Weights of a small GPT-style language model, trained from scratch on English Wikipedia.
Architecture: LayerNorm before each block, learned positions, biases, untied embeddings.
Training: 815M tokens, 3109 steps.
Each number is 128 + 24 x the weight over its row's rms, rounded and kept within 0 to 255. Layers, rows and columns count from 0. Numbers have three digits each. The size before them is the row's rms in percent of the matrix's.

# layer 11 attention key, 576x576, rms 0.0967, rows 221-255, columns 0-95
094:140096130114139099106132102102115131105134131159116116093139054102135154128113162142131126103106155124107111111181125129125091112138083163122114138141138174103065107106146168152156108124108155151115162132111126138163107116129101133138141147134151146095130115141122183141149134099137118111
101:089108173123175144153146141117140115164106083143138160102127112150137125113152149093100083123089135104150071156178134153062096130112136112114130126125121117121137161061140149119121099151143133127154119142114176151126108100148092164127151142170113119150081106139094143120117085133145134128
097:144122068154096167064139102120106088135161147159117128117169111166115130128142126120116120128158131150103164116159186130108153171122133134126113152142117142119116136133132140100148092130116114164137108146156155093137081089133133110076152163124138148108132128163126113107097086139149126133
091:139141118167077166159055161175118180180121103128143122124128110144062168115105156085116142139149129147092141110080160100139134197089120137100155100110127075124147161155090120110127157118129089149134120095134139130128140147093179138180115138134074153149123096071108126150130120089131125131
097:104074132137085115115148146143149078129123133131127144159122085126132106125165174137127093110129156144147117144149180132132106136145127133162144137091136134142119088134108086117093095136103132087127175138147134135115087125103189110167129113120121130117133156180105115136122090140092143133
097:118161127098168159121106147169104142124132118164109123109130124137124163138113117088094126138180130139165138173151110133133175124166137140176144179181115124160144137167108154197170086114125121104152119168153145154112159115090135121119084075170146122146137131123105129087140118110110092101
100:105143101125137166108147144102122115171126112116114165122108135142122134159103128160131146109169112149148097138095148128151120153157138146097086109098124171123100153131109139114130163134152098129160157145127125144149128139134127142110130111146132109171088126128168129126137097127178082104
099:111127135139155139133113141096123107132178124139137151131117147138105137098136123150123097144138086152120147124148162096105135128155180164126095156139107135113105150116111108113150136158138101157157122124131102138122118081130085172119151129101176112109129165142109077138177105119115131151
096:148144085157132126125135106151130114146111134132143104075085137122142128111120118129092106138094139117132098051112130148071134133119111147082143120149166145155115106146118103103126108137139086095140124104122090131138114145154137107145146135084134158100133105128144160134155108090093108147
099:092126157110158127086134100134137137148087104149157120149104090149112120138136130120152159167120104133180127135176099098123187087164148101125094131099124108118118144186106145136160100130100122136152056096166090116148114121133107121109117155108078137140152156138136152103098112124107149083
093:148116073183072115120122158129163150123115122164125090149119149136121131161087129128152131132157127153149122128128152125151139100103129147134150105106132128159114126154132132158116126134148149197125106115146088118132135166097130140104131118157142162093124180161133118140160134105131121198
097:139114163154152114135077130100102139111102131145122146153158139177144143144132128157139136156142171181149105136149105113099157125146078113074114126152167120171156123105105090117126112110153125165129141104146126116093125134120110134095147143137096140100102055106134133158127137156097144148
099:156125151114093122064173107092128109142128131144113105109164088161102144162123169157111090179121126127147148137120148120125103105127158100136113113162120101122168157124154116122140166147142090140151172132111106091084107113153126111143161089133136114118127125117117082122127137114139155121
098:163136158113132100162130113149174098140149107136156097126099113141129114142178146143153124122090105101122131092116120128160112116114172146138115138170125114092111112108131098105086158133095156119126098166160130155141130171112131154169102150162128104123139098134125131133115115162121175124
098:107130129112133139131143122159094125135089118120120134145135105133129126094114099125153088113155135149123132124099162115100097131121139141105125159131146165134120160116183178133099090121147137111126080112154097112108135146090142104088089083089138139156106121152127126151118102105118122084
097:126139171119164113105079153140149128116120149195076132124134120073144166121142154134097134103118103122120162095136092134132121123125124131128107103125106169166133122150144119178091135135142090129111140088165134141137141134148139133111167140142168121140117134094136137141056138122135190106
095:099149106142114150104129141115133104083127130127168119105092109160137138109166131136139174139107143108148134159119177132121179140085170158154153123186151123147154143153160116108151176120147125113109125140071141141058105179116139159100183162138131126160093140126092137170123131160138176176
092:066145078098185133148108127178136135156118062104113137101126152153163104140164159111127131122068133104136109120100147139115132158105149109150130143107127140121134136077148153118127132109136120121081121130122107127144177120158112086155121123114146148126161121121134135158121128092116124111
092:116192114165159158081136132113146116135112117081113131123144142129160134142117103131137165164154111136135114080160139153105131114132106141098095150107114127165132085132129127110108124131148117166093120124152104167112142147124143135083097174112104113099157141091122117128097130087126140111
095:100130091099127131160093165125120116148134131172141161139135106152127087110110093111146109136183108156184131150130136108134177141066144140100116094185112106118122175103154132150130149108131141148115105128139101097128120112128109119138094148147145104070101093123056121132119156093155156116
093:140161101151076124131106094113082091140117144145090076143125137149144128187127127119110091147079112085157153160122110147146107163149166131129118110124135167114136138120085132127182124105112140110142114105134081124160118128132160099161101109127148145102114136101158114108102136098155114122
095:078100107158163095131124096137109189154110150132137108118184175132140105122115154099158141140101140152117092146107126128136161174145146155129125150147112163122118136092157123052126147110102109157116172086094124132168132114168132090173135105145135142141141136096163127176110096127143159139
100:178132118124094097127117153104121186127136149177136137179120117167152133112124140112100167119123143162107057155135141123094138116123131125106119116110156161120187115098135111132117159168155148134094143157100121116132152096118139097112141158096124153113116139147094153120101134090143092159
095:118119109091123111136136098119124101171157145144105094110115099136138115138083135083121141128120099120123141155102175149111123105141177140097165140119117117177149063126138142143069120128175123179140102101162120126121128124113110119140118093110119126123121137145134154096152086108112147101
100:142111129105113134113154084127094096115159154141150134154124160134123127115131126117103093129113193142120141146173111121107128121091113147156128102159094128072087169157101121121072120115102124115106091134123168147126077131135112088117132106119135172116148135132104117140163136112101140142
093:120128052122115121158147136121129151115118140146103120080137085127132133107114117121120098157133119111131110095110153133128133112131163127155136090137063115132128118123126123151165118086117106142112126102099180138154115113100117106179122134151123116142171134144142120123089087118091105141
096:110153162129126134135157129085128151092156132159079139087125113103117128175137131138097116169104106141148122167161135156131106153103111160118096113093144104121157209072185101091071179131139122158131126148123129103149093120114123167117164107153137106131091147150142155133155188107089074148
098:146087125111133123137113137137153108178111126110155085163105135178141161117132103119165092122129137162134144127151141162132085167163120153139146099111142087141105143182168129161111121172105098146136140119147125188112134145143121161159142097099102117141102145139112176092172124131104102138
095:122103178134144131115134163080113103131135140144146124127099166120141126136130169119120129114156129131178103123098165130147130163142140164152093157146108153156133141123099087126096115131153099130139123096117144145125118135125137169141145107120072101102093123127083100101109111095200096136
095:130129110110131100141141127118158131143110151101120106127155105084162098145109071133124156093101133137158078098154126097151152104118139122133135128121104108110149108142133146143135108167107133207120106139154133133133129163087142068142130145111119103150166154102098133108105082136135093125
094:090094103120126138137131137117120134135093113132105121119181168147177124119135157114124091164150157144125144100115150164150113139121123142125134128117113106165133109124090091144138129158140152153109140144097136173150148134128186139141155127123112145099121108095158138094095126136103115131
093:097134159135129113128119109113121092145115071131132186110089142127102119134107151093131134124159133105143142056121157094138139134149131134146102119151084137121091107142121126143087100112080127136181138109100159147113092142128152161149142167053136128147137148156133114148103111132135083114
095:129148159077109130127117133120122152126128105116151155127101090149142116121143146108126106115140123104155171137122124101134140089090115152143153108124167124132092108169171105108163148144138106125144100150123134113127107123115156162129139132108107130147141178117111151128143138128109137129
100:160107088143126167133139119111104137155137161126139111113096138130145119147162119157089125135106133134084174127121148087080152127137119114121166118116144133144078140138128161164151117165163122110129148097110134109095139126124106117159099122119136080141125159141138135132063138117125121158
101:171111097158098104139123110138083101131167129131149115091133154127102120137131114100122161143148133104119145128150086126132116137139168181072102142096118118144104080092102099126148134148119166163128112129057165116151146110177134135142128152122057120130152119164109135107115101115160093110
# layer 11 attention query, 576x576, rms 0.0971, rows 222-255, columns 0-95
096:140170119157107140148137115107119126130087134157056102103113163161107091133112098142131113139130143132135132155150142149139151154163124127095124142152132113102083100146139127128097160110167139131144127133139122102129142145138099145116172136126132137146139122140132158137123097140114080151
096:197096134114099128146139133134085144105130140112134095119139106146137088112157149093120123107128136106135118137128115140142127111146124113129111140116133137136172167126135119132117101119073127084143112129154137190117126142124098134143167170147179108122124120163147118165095135124123119135
091:086114109156127113128126120141143144155145136138101143127135153129078164161109128124116076111146124145115177109123160163140133157108104112125150108077147077158080064136120099160150144113166119110123107143147124122137155116131130125152119146082148120073047110109137146139154140136140171126
092:125063088140122109147139104110171166131125103138153130144122119151157102102138158126145135185073130136167111112153128099123141193162127142137131092125095133159114140114145078161088136155111124080129131115147131118120123173089136093119148081120112123122120102145088152122137113162111109157
096:134142138096157121132147113116133155120128145184113081140140109172143100116056117116129162129131095141142122096156133133104129102105142173151134155124137118114196148141096111131104102125098105141152115084126149133066130156131131119145075132129154122137129098117094138099109098093100146172
097:123116134087137165157132070119132140106133115153116170140163099090126127153070118155181143148109146139113124103148126129086101114164151132098064141119164128152084111110116184103113105107108163131135110144145129142151139165120111117138117148160156122143112099139172138120100113102142141130
100:110100110087096101133128094148120130130129057101154140113143139122097102093117151150109102155127131136100133123122110154147110122159144133093117118140150149121158109151139177104086138139111132100120124085104135144142116119145124110097125145143148141133135124142151126116138121103112139121
103:113166119109134144109076130148117141143168106141158110124150152153141152127139093128113123133124120109135117094145159077119123138112127081072145110137113158136104121148087117163100072078119192108130127138104119124140139155125106172156130173142139165105136100150094136112113122140124154166
098:121147101170136113106182108111110135156127100183133131123155154126120133147120139127178127169140174128119121176151164118164110094111148100130120143126121117121138104107119151140119069136128145117112137169100120156134098118176119099107081111092115127126132126125122125130147103126131105126
092:159175105106114124102136117086118135117145147154110149122148142120107121112111118114134147143125101125114118132124138105156107111106135100114106100135184110126140169147098134126075142143161146146104168093138126174158111090117106082142101121135124124154154124132081131163118135158107165121
095:141124133102107133153132072127125105095093144138105131103116150125168152091139123128153137138169142158092144117151157125107148167119179143139139107104133106156154135104140136151089083140131152138130133151128136145113115150116111124127110110178104151135138100099148124147076130092083112072
097:121113106088106091111092132117120098124148131136144094124103145121121120142130100123119145132053137143142124116143098101134127146143134107095083113069160133111127106166121125149087199105132145109159165133115153096126129109117128122163147099122128150106121120152147128129140091113137144111
095:103128111148133174099141119149149103124135146084143139129130074140091122132123101129141139116115133140101090160121126126145127111158137145116129114146148138113106116091096106136099100137126168118126126154155148142125138116152168149100134166083115144131108137142144169101135087153109092128
097:094113089140165131096107090120095145112107139124098071106127111133088075120085120101142116134139163105183129138118123140117116158131091144144087127098136130154122145106133122110115126112100115133116088109100130150064157152118164109141114151125139079127138114152105130148168104092180126126
091:135118126138173103151122132114138095082074079137135148110132117136123120095152098112138112121161091160109143095103106108091070121145122091127088144127093103107095148139152107110156104122134148066110169085139127104151084117091144164102098137098114133114109119108118114150166124118127132194
096:118113096103133144116147163098104127151149130143125154075098130113130126154144150151155130123123142101089138108128122173146152097104102127161177099157132128143171139168172145165132116120129135131107122142159133094115150138104093142095149130129164144140148162171061132135130114126186115124
092:086129143132174115148130103087111145154120142127111112135127145129131131113174146088092172145123136115096116129104122136111140110174134139058122123136114122096192105100122142116107128138094134156143111124151150108139181092081151099135139099116166097145172107126085118120085123121080113116
092:090126133130154124111153140132150156089101109136144131105124083162096146082157146104093188087120148154103111106118185124163105098088153159106079113142134059180166141131130153138137094137135129130109144096118056137136172116112109084155112122122121164108114119128148143105103134118118131154
096:141094109137093115142146088117143111137116156106148108127111125107134098091106106112102117155161117160141120222123092141120163134154119124132145130153105063133189135097129085184117142100141159180144137125108155160110135137154165071145079168110149130126102153116077108149126115115115139116
092:131126114138138155111129131127113154130141131174101087143158181139151131084156110132141101144133107139107131105108039140115112196148137085102150140129119149087145120086108152101177139153107106133127132142151122117136117145134157138156134125136123135118130173174112098135162121137130117113
094:119102137165120144056118091102093133135131128160099139106148095154157113124160125142131150091131151152105085097123132109168148105152154137106161133158128143181054093120128140137139165125128103116151106102055106120094117132142126113118163145150097107131121132143125100156118128113126109096
096:166141127148076133120132159060096144112143144125172148103134151157132168129136133133098111125112116125109116127086140120114149096111117152124075088110131149112153129154060140077119135100146116174134120141110131122156102185050123126118156162105115111103120130126153115129120140139122173097
092:166110115098101170105137099125149170107153112144107106105136087135086093094161120155154151143157099134119122158123103090098104149150172126135075091120168131111130131154150100113126128181134081138096121114111108135132132108133076151117164136138151137147100133174152134139138113124126134100
098:162129111152112135113164121162148125099190124102160124164143140131145138114174140139139146135167102121086131136141129137106142159130171148127112126137138125154123120153139121098113111108109122151091148147120161089111114141142102113145160154117124153133122114087139173153149187133116121158
090:089089147131120110146126148144051121132122181138123120118128085127140146138107119179128125175132139126145094136081138126094139095147146125113147095138145089111081146126119152147136161105100145113179108156155150086150119155139141104126166138152198146121112118120137102143139124131075118143
094:125121154129133120143106136097151064123117175133118139121140142076193113123157105141170110145147119131136135115137152184098135128131106135120138121133091150075114119127153115120132164119145106112157158114108147083112145158134120116151143083110129135098166106196146119156100147146138142114
094:150100123120152114111115152143137128117105115111124160140137119107117132092150130123121095095131176096110136106125135116130110098104186121123104130133146084117124162131100122124144092119144134140126115131126107119154108109148165130108164128111100150131114105132099147135152125153147103093
094:105109164094116144105116176153129132181109164159137102072096121114135137128098152138195162136162081170129141109142149142106104130092114157108135128125138149107139139146142072128115146114129093176154145128126107135142141114135111131104108126090085136114086169117156106116109153116148125123
093:150117087125142083137158147065150111127116138114099106145152141073092092136089165156138143127093105137155101139148087108107117109104126141126140158101162144142120116162167125120159106172128187135109078132167163131111158159120145085108138161178142113153148096131163155153137128148152116151
094:114133126103101158148094139139112128108126085144102111105117177145119160112101101117172111138099175152117111114148118123118152137110142137114152142120144128143194108132139140064142154099141108061094141145132150159105124131104183144118120144130148117114112143124129104143150168085101096155
092:081084101150144115055125158088155091136138139125102116167152107112105085129090184094073117128157106096155147096127091089112140121127154146122116153178128122107124145121143116138142099148089147137133113152131098172121103105135137160161168129110143120142121098111131110122130107143160099120
093:149105130101126149100128146139127133116133128116132158158120109102157116078112139138137125153113146153109119114111134169151108119126099145132174080128136149171104118157156144097166111109167102173128120098122145136138114150084127123160141135151156137132134121130180099104109121107106171129
097:144105077144107147131120178127113122128200082142139110142118135136146123151130117150121115097086108165105102141088133172114113146153130131114154155161172149134150101105136112122130156144160129192117170130114151142131159125145134134147113078088142149134128107123098130128141131119164144122
096:136137136116132142131131111122121071122179109105145122111182114124081145119156081120157144111127149133101154134173098143171121149163101156150111140132136082135137122143164104148130126137132110076175129113067145173090125118118139137190151110148118111146094132197159142161080117132140103159
# layer 11 attention value, 576x576, rms 0.116, rows 192-229, columns 0-95
093:173166123144108091109154130134159150117124122194156128099150139122142112141112151125184092148133131198079169154097116176135126129158122143128085104096152163152120156115111098091106119176110129122145126120119139128130102138196121110122105104093123141143140084175068138108145123112124119163
092:161105140117160134130095097140101075121120105136116077109126124118123138161095098141093183140100086089129148114104115152144145125142107148170152139119116119143100114135122128101089130120145122124135127115109094121122134127114118106155101119131140120132102153089126104106110138064144169135
089:121130173144087127134151133131133131109130149136163135144153090169146107156127129110111106157153149122116165134153130158166125123168124140167141167147134104135099137135122114123123112138101164123134098148134116128130147164139104112082100138127104126163124144146126147142133108105118106140
092:088151153093099168141130104133143155112157152126091096098148100105151166105145113104113134109111102148121104097131090091088111115103161083148128143136096138140079132143105118123153123161166126116169156171082141117097074104132116133109137150126126154193136119129133114130127129123091104129
095:152088121133110159116147091139148103182096108136151131092105130158073128102148142151095094076164125130107104137156123133133122165114146166105146118161130143123115134096089140153129120128116123141108111128149134103134142125105125092127135084143149132089145152114085168161122118091151154125
087:128112113112107119096158114121133158158110131132128152166141133137137108100146096154125156151112163193142124142162126102157107150090080106132139151108113098119121156143137129199138136153136144119105163132101149125121184097105113131130105162113112145144137136185130120158108145152138130098
097:149122146181116108140101113117103135138123148136075131110131150071153134111103165146122125141129134046125130077091116157117128123124139084138156131157150139103143094124158121126159147136111133146146116140120128088098119093107137161149117134111120131150128129152108121145125102156138138114
090:160157115094106119112153155130102134148137098120110084140100145108148125131145102112125145162130127136111126149081111099145114124115113083155084124112121119134121116131114111124116108143123119132118120121168131099162123153132108162105117157136140103132144101114093153108113081078102120140
090:172118096107147124125112102173141128094141112124115151114138093094126092111144131118140149114180119111115147124151141150162145138099135167130158126134096135177104118162133131168113146118139149107112128065150094097153118138149170107125127107110128119133154133126134126156123132132142117087
094:107118153126153102157140106136110141110129078086113104140105132122123103127139133141129130119147084135127075138160145153150152134164128142173138151147143103114113122138129119090146143124114156140142142157157094145099133121137138131166147160156107172096107151140135163121124168129120146157
092:125171118095079152149115124166120164122103108149092148123120153118158147147118090132100104153147169150150126145160117145111160131121130100138150121135130089134096132128124157125114156151107140152119146117110158126138162173082135146128163139079105116116121172120152122184124095134124119182
093:111158120133112142140140076137107157067082148123114118140098110085122171138161110103130103138122103115093132137122121112136139092155175116104113160095132124115138161173148110134131146152142112121149106131128138103143108135111102130175128112094159126156125123103129116122118161159173142170
091:096117182152128134122122160136119166104135121112168099132167125139163139113104114135126125136093153141108090132108144098171200099124137081121106126121163147139121160132143161110125111148117166116108136201139139129134187118151124163101135113113155078100103105119149080130123110127109138155
088:137134130104080112167117101125162147120129122138109139121138137102100140122114101126129129114125173101111139107143183135148181143154134079133131136151105176142119123135115112142102182113139159145090127106127119115146132114097137105135171153166118132098172140130136105122116057143121089134
096:124090159125128130103151146128129121108092148098111118146091123115160123152124139094109146147159089133157069102131125172100174126145156110138167133112098162087148189147125121118122128133114212152140148126149115109107143134156194129188146123127123121106137142116128105123116126149147125136
099:144124123129145161126092107139132105103128143118138131127131122147149127150073101110112104109151060110090139152107096111162122141121093129149140119124113101095139117092128119135114152110115113150092105153110112154119124145167119134116132102140150152128144117125078065129142106151153164122
094:124111112122111156069105078142110173106119104121107122096113102134133141125103137112150142101127114109132097130093116107087154150118119099105112130132143153088145101137091138109160134118138133139160131117127138133125141139144106148125097151113089150123158105126135120140146180192139136126
089:128142126069148126125138121096094111146173121134136101116151087120106132165138137153168141147127129162113100121147140160121114129142144167127110103122151117089125125096136126123157074092169100109111161143144126144154128149134095117143169148090106106163102116198146133095137137096088152125
092:111112154145159144132108126137103131142161103124115149136112150129146118102138114141137139148083121154145119134190129178171099149119105118095118188175132189127141128095123160116129111172131163116111158143131144139130081117192159110135155129096099115120148117125106115133106139156119149090
091:164119120147139142183145124146121161180114117102122110115090127101160126120123085131140134136079137139185157133162143105113181119132126120132146098093166148098133115134121156095127132105121148107156165107139134081187098120109122134122169103161152177132113154138119133098175114139122108151
097:099150087132068120153104114106121166090159116153157156140095128131083132137132122098147097139145131121159133127146109127116118136099195118109154115116128118127088129158123135117174134147102142154150134093145120149119152100109129116114093134099135129140139121141094118151150130171116118111
090:139139092148117123179127116104139072098120135124145090120106123033125100168151112117157106119097113105088104173146163108158145128106149109148165101123147144121107091136136136148095124121146138086135090129112121136129137107129113098160124157134109131088088110149144124107142146128106131127
090:124113148130175093156115117170156135121150156115165106166128143149117095135131111107151120115127150144136123111143129158120139100106099101119156130132116123200124134141148102130127126203139151134120131165078131155124146140126130110143164099150114105099134139141132142109135106097125110126
088:122111121130133119113065129103109113184098156117102157136132156119126164084105109156146132123168184142158160125081107126113141142077145147132137141148144160136169123164112147111104152164092146163136105150130150124089060131120133117166128105151110097101095153170081100163173127189108172144
086:149097099130102124132144127153113151095158121117156147156141168081148147174128115140166086117127111096101148104112139121138116107141107155165128135121118099176109148131149107077113125096089146169116147112089131115162142131123121169135128132123110107155088159181132113146113167111156114111
085:113134116138107157124135114110127127125108094127132120139094134084067139104146128100147124141177122131123131158123132097123167089157123110152144085128123153105136132093101101120143122114142175125115113156079149154143114142133149135122130137140130119084129174145150132144084094144144134131
088:121117108126107141110148148181144109128093134132142138128152128167107120140133120138051130177116143112147164094147100157138116160141148152119120138156136114143153115113143131122154111139078120127096130108136139119129173186127143093147151121083151115121112109125121104167117117117133146131
095:118127090148138131118132158116142141099155175082130111103146115143133099127138111139178157136143132178108105150137134131163127141140138149193113143118137119094153118119114138142102137125111093148126145155102150145152091152132110112120125124081135125095132161151111124109155164103130130154
090:147151141098162122132107123137184130109105140116093135136102124150139137122118091118110152101112157142135145083137105153113130112100154173113143174141097087150091152165124140129107121111162141161129123189119091130132086121077161142141129103107125112153132159123151077148161055118128130115
097:102130120125160145092147133087171144106164091126144125125167112144092164114124135149085142109121077134185157110132141180156118154136088097165107116175115121132099096152147098136160179147092091127126144127135072142094176111146138120093111166106141096152146150131141092151117145167089139166
089:130144154092134196133127169085085139175082123158131151099116142136147146162138134081121127134122135144130107145141104141121105131107127105067143132121147111089129112141113139103161099137126126126138178118126130121128153107102126121101123159135125118119110139104152075113101106110144111137
084:169123121077114130116167120134141103167124110139109106153110172121119146129131104137134102112154133123183130145182154137115114121129083109137111146144114089127124134119128079107104093113139107113137182148104153115111166136152155176160110112122120122133133131096160094147164100151143098110
098:098163101148163135159128109113151137144089117139135108165145130140112173119145109080157131106164089128129124148131125153080097099100163164106116185125143130073090133138128154159161130112116153076118111086167143125117119133166114153114140134141118120132082107103118167067097123108114112120
096:158115118106124128155147144136130125100193093153142152089117103147171172133156190127120082095140136133140175159177163141161120139094151155163133133193100104155111167139132125163097122160150169137134182120116083120163136109135109145153123124114137104160167151089157085066149102091130176121
090:131164138077123115122156174156150114137124122094129169121156115120130159186115132123126101131139132105138160160157128154154127105108161105139119111124159149130126130104148127129110118127142119153120146144149114148114117144145099133123133147152148159162119154146104149078142113160129156149
088:098101151110112106113121121095083129143112173150110138101117148159116121122130164117152063103150121119098135121136170129140080127136136119132096117137141122118145162156110082131134127138103153091148132115140163140134078124175091113107125085129144139132138122089106120147157103132123144110
095:081109104119136162101133083081142125099137130119097127108109142104127118101139121121138088113148116145173116104085144125110167128157129067129114105108131129126155108162126102146148150117095174125113116151129150183109097139129129134088148138114106119127118145113161123147126081150136120107
091:112120134066127108123160161121101148157111151158115164151159101133128113160112166165135132109141148171148171105123155168137117139140110128118111138131137081148095118156143119124098140139153123102149152160175120152133145147111095158142158152100116117177089123125146115139159117130123169145
# layer 11 attention output (transposed), 576x576, rms 0.104, rows 192-229, columns 0-95
096:105133128087093108160155138131167098161128136139147144106129143151125143138162120099115120119160152128135157114144110130106164111099101145126121118119117110116098112091143141132092139153117097126130136125094080079111156118099100069119100131139118146119115156124129142147128128139129091073
098:159143113125089118100113118093124168155132117187145145125151122122166116102125133147123159134145180109103149095124166159164097124171151107117151143122105163105136163157109100108126125099134130131140174128134117171146124127098126117130136130099129110136116114161132131087121125116141153166
090:117161090120144096168119123120150131167126130132135111127120162132129103145097132096099114097139123140107154094142125136130158154094112139115134140124141145121115130144141135132159140136133168114162136131108113167142117128122153176108141139108126158178136081137167095121114121127151101135
095:106133113141107119146141068196154117102131133172151172149157121119121119146114119143143181165127159166091138133106143154123124152111132150121123098147160063123159127087128137127119105090057071138098127120114153125144122130135172099105123123131069129134128111096117076164126118123108095117
100:115107162152159127173131104143131156099150092158111183153112161094149156127120141143093108122123120123108150150174088125130127138180096118125151141150151166143123155128123144109131135101146152136128117082151143139189136136122107152125114101088133156092127159127141133126120109152137127102
097:124129128124146116121117126136095137121112142108118104095144117138122145140104131127103168155133098117147120095102138163108118108120129152089153096120145093137108088096153103168112119129131141159114110151106117158134083087100137148122118108122124116114136129093143119158123134081128128175
100:140145109161109090112129124092121103125113101166156123130160140120117133138105136101129116109146128165140138140108134098102160125148135101096146120135089119123203100138119103140129128144119146104138139131156156076094143120103127113114162160172130136135149131124115152114140112118138110112
095:088111087159127116118114122122141130151096132134085097136122118106117080148089115162117113111093107128144173180128123153122131102170111106104166156093135109138106130130113155144118128138108118117128182129107156146129117120131123074125145124083133090129108137148156169100113145103093138133
094:141151131166168176120095192105159147171089115162116125151091099122105144126101158118120110138113105172133103159151108102110132124079090112144172164109153189138156100138140101144157064105156084122116136154079127148125136085156150143102093111162132124140140143111132147124108092131124108115
096:154138090132147104121132088129056149155113170114114108121118129124124122100126113109112158149115171128151157147122120141118153172136172137127091107124100175075111147130187148122068143139063125149144087169117144115148145120110152156107103134148080135120113137120119115090146143163179151110
097:119109143100166147124129152129106139134146133132134115167116134124113142130106144112114108106136089142105128101127094169135099143100135136118133095126158147131129137125106143077135169121122156161111122134092171123169137119131150149144124145138099093094116126173126108133145100106089117115
101:130127135154156129100158066111114152133120111133151166131146109153168138164146121178111168124149102144129168128156122168136134153098100145096120092124101103147174155119116149151122135095110171131176149124164114146123117151168115125048131128148092135140117121116161127152114179119160126143
096:148136162126135105111093089119146135105164194135108147159140150157192163109157112160143129106134121135092150100132118133073082156123106152147122137107117120136120152101139104114138152169111098132140132124101169123128108121129146136117136106112126102135114134125091125125114160146151129158
097:078107133128092107111121139140094118112132105108072126174188125108078137138155118136117126119118153116130130074148148129173128166147190159134107131132131105123122118102112089093112123181076086138128125151138167150135119134138165161134115114107166085136120105114120136120119122163166110089
101:071116117101108160098126130142135139116123152129184093140150089125142085103149086123188211116124148139112111106145132110135143135128135114144100150139129135132145176120113098110124089100104136159067171114149102127093147101149077083079072119119151093145118143136127102119094099139155106149
103:069130180105131141144125149142135169098172119128132125139112108112139122136099111142126104101091193106102100133145122085134107124098113127163123136137110112166107073151112169146134165119148121083129099138141122113115118135116130077121147094107128117129159170112166104118150139159122149124
101:081165102145143084104094110098152077094146112167132117168099140121125091134121115127131141085162123163130113125140114156142165172162149105165105124091126117136119174115154141103096096082143111143182169130154096112115132140122140146159086140135126103104140115107185134121149141094162096140
093:126151135100107074182134106113149103163091136144161138129111140101114108058133119184115104133127131115180134116117105132109151128124123141170121131138135166102120104140153117091122116108163142140121159124139102144154136089113162158135161120096141180133069082087099115111129159136136135147
100:155145091076129107092136136099134110124153131180174069136122146138146132124152162128159142104170133098097138166110135057148125139157100163115082124132125084132102130125125095107133134153137089118182058149103118122122142103153167137143158101105089129128141130102105166126094127114105127134
097:154108146145135093125129149132125095114123091126123099134125129111099132138132160165146115132117168163155132134128115127132128106114132144078133129127111161146115138080143161136104103161125119157116115159164130109119087121122102141123099132098127131102096117129141154143102170121132127121
100:104122123127180150111093102116140121123126171154116118095142127115109126123128110107117159118118106173180146112157144144161132189129115087155122112118097080151143163129130109124129132115162127114102109122105107123140135132148132141139129133138105129112089085139163141148082138083138179114
097:153091145126123095090138141184121165153069132160099106139135144139140122115149136132124087114112093118115147115150137118128120183145167111187140144109137161120116138109110104130124129108150117091122133108118134128084102100109209142132134124077128084099180147120124149152118110133136131081
097:148129113144141120123087116183134125159108098115164107128144141156126137148149144072103103106107133130119169122124143126106150172153081115128083127120129097134165133130129119131117153124126127152120108127155137126115193100141131084143160134152124141126126151160130048113161090124136191123
094:143138102117145089067092138123130122127124139175107145108115145130080091131140104140081177079139089133057066121102146134120139114154151119144142090159114122134127128109119083110119141107160085152146154071132143142180123180098174061137122115151126125123133117140113136148112131128138151100
095:132092099140164110126168137148134148141110133116100131157163076163126135120121122139108124160094166109138168095142098179119139124078147162138121135162127144113124134164110114135090130155183149125113122146148080104093119122086108090131119128130187089143142075119154067101100151122104119138
093:173129144097141084096131078120122142154088089129119126166104104154123148096148093156134150151149130133140121121117175181160102133137161121108082097150130098123136126142093090139125132107154101119135179120142186052161097139158136095139150155207134172124140118094117117117105124105107155115
094:111115123088085122156138129105163136117133122107127119113117086112087135120114148163118136144124125138137117130130094163132151125119133156108115168140092129091148131138117125149147133196146194092169113134136148132153132086106156176146120083100132131101168101139133080149160180111130153132
099:149140102114108072113116186118086113105092126166100121158099111157141144116135123133114145108121128087158118093115154112089139136153111103114118132181123136116133095086087141171152096116152059182173149126152089134148141135154160146117175122133106138141135097130069099143140112133135110109
098:141134096154153142140116115117122101091160165132112121148161128105120152112089074116109133130125138156111092121127144132125134108114107140151093104152151120148170116118124083108092166109088105151096118141138110137152102086145153125117129145094148127114152115081094126119129141155135123122
103:146137133150122118142107138139121146111154079097080130170157178098095110148143085114122142087112122141101112139141141092151173146167155132116130114139190120161117131156133172163091145119145111104132107139098126146102070162106140144103157101143111141186114141178125138155136109154128132165
096:108138134128131102108146124138144100127117113108146153116130153170143123140149163113114099104132106127120156071164145101112118133123092120155137168158116143130134149091119128145116139135106130141111061115094101097116151148125088121170112102129138139186115106137131137125115170124098109156
093:140140103172171146113135159118143156108109131144128123105132148092147097113110134161153150144135137078097085102081114114147094131097118166120120127142147169169092140106136141141126160129134129151120094122151154149148138102137136064146133103136132104113104126137141140094092107111125129102
098:114134064147149132114117083157117148157093116136160139148095086151147121093091126114172113115136124137133078156128121111158089167155123122119121150116080110132160184108117101160118149103117114122145140131160111121149128172106136169123133098110076144110117144201109106082135108144166108093
101:161124151130146116139092107102156140132143129110124150131117132165134109104109130143129140094168109097121121088120128155155101122105151112180149106126139145112148115161128158165097074113111091127116137094135148153140136165161126120109143138135116106155141125099149149162128125098100107096
095:117153109098123098119166121135121135114119139134089105110137120132114101109131133111146100165161133175125116149126077112112138138104103153116144148122158160111132153148096106083101125124103132122131190110122091139110162096112130141140097137148087150089148079152167157104086127120096131122
096:115135126140136117100109099150124104128105110149151142121089145105174126176111124125126137110144099112143164175144126108151100111122101152118166115147087126128121140102142070088117079139147107079158159160125132132135160098087141133077109142151115137135099092155131104119149123092155152090
096:132100145111077087153142144131138146160113137145130169141138131113095118138144165107124146159170145154108113143127163188107172153099140118113124129162126095146119166101144121094122126071151100138174132122134123115138105131157155096107129116153136175150093097126098113164069091171089112159
095:080091093119121138144100155085152082120120161135148121148146140078119114118147138128108141134117082098090117132118123145127117110130150142116154119164120151108133116144100095137159091146101135107127190167105074133135124123083151108106132105102161145112128092174112121111136131120119140111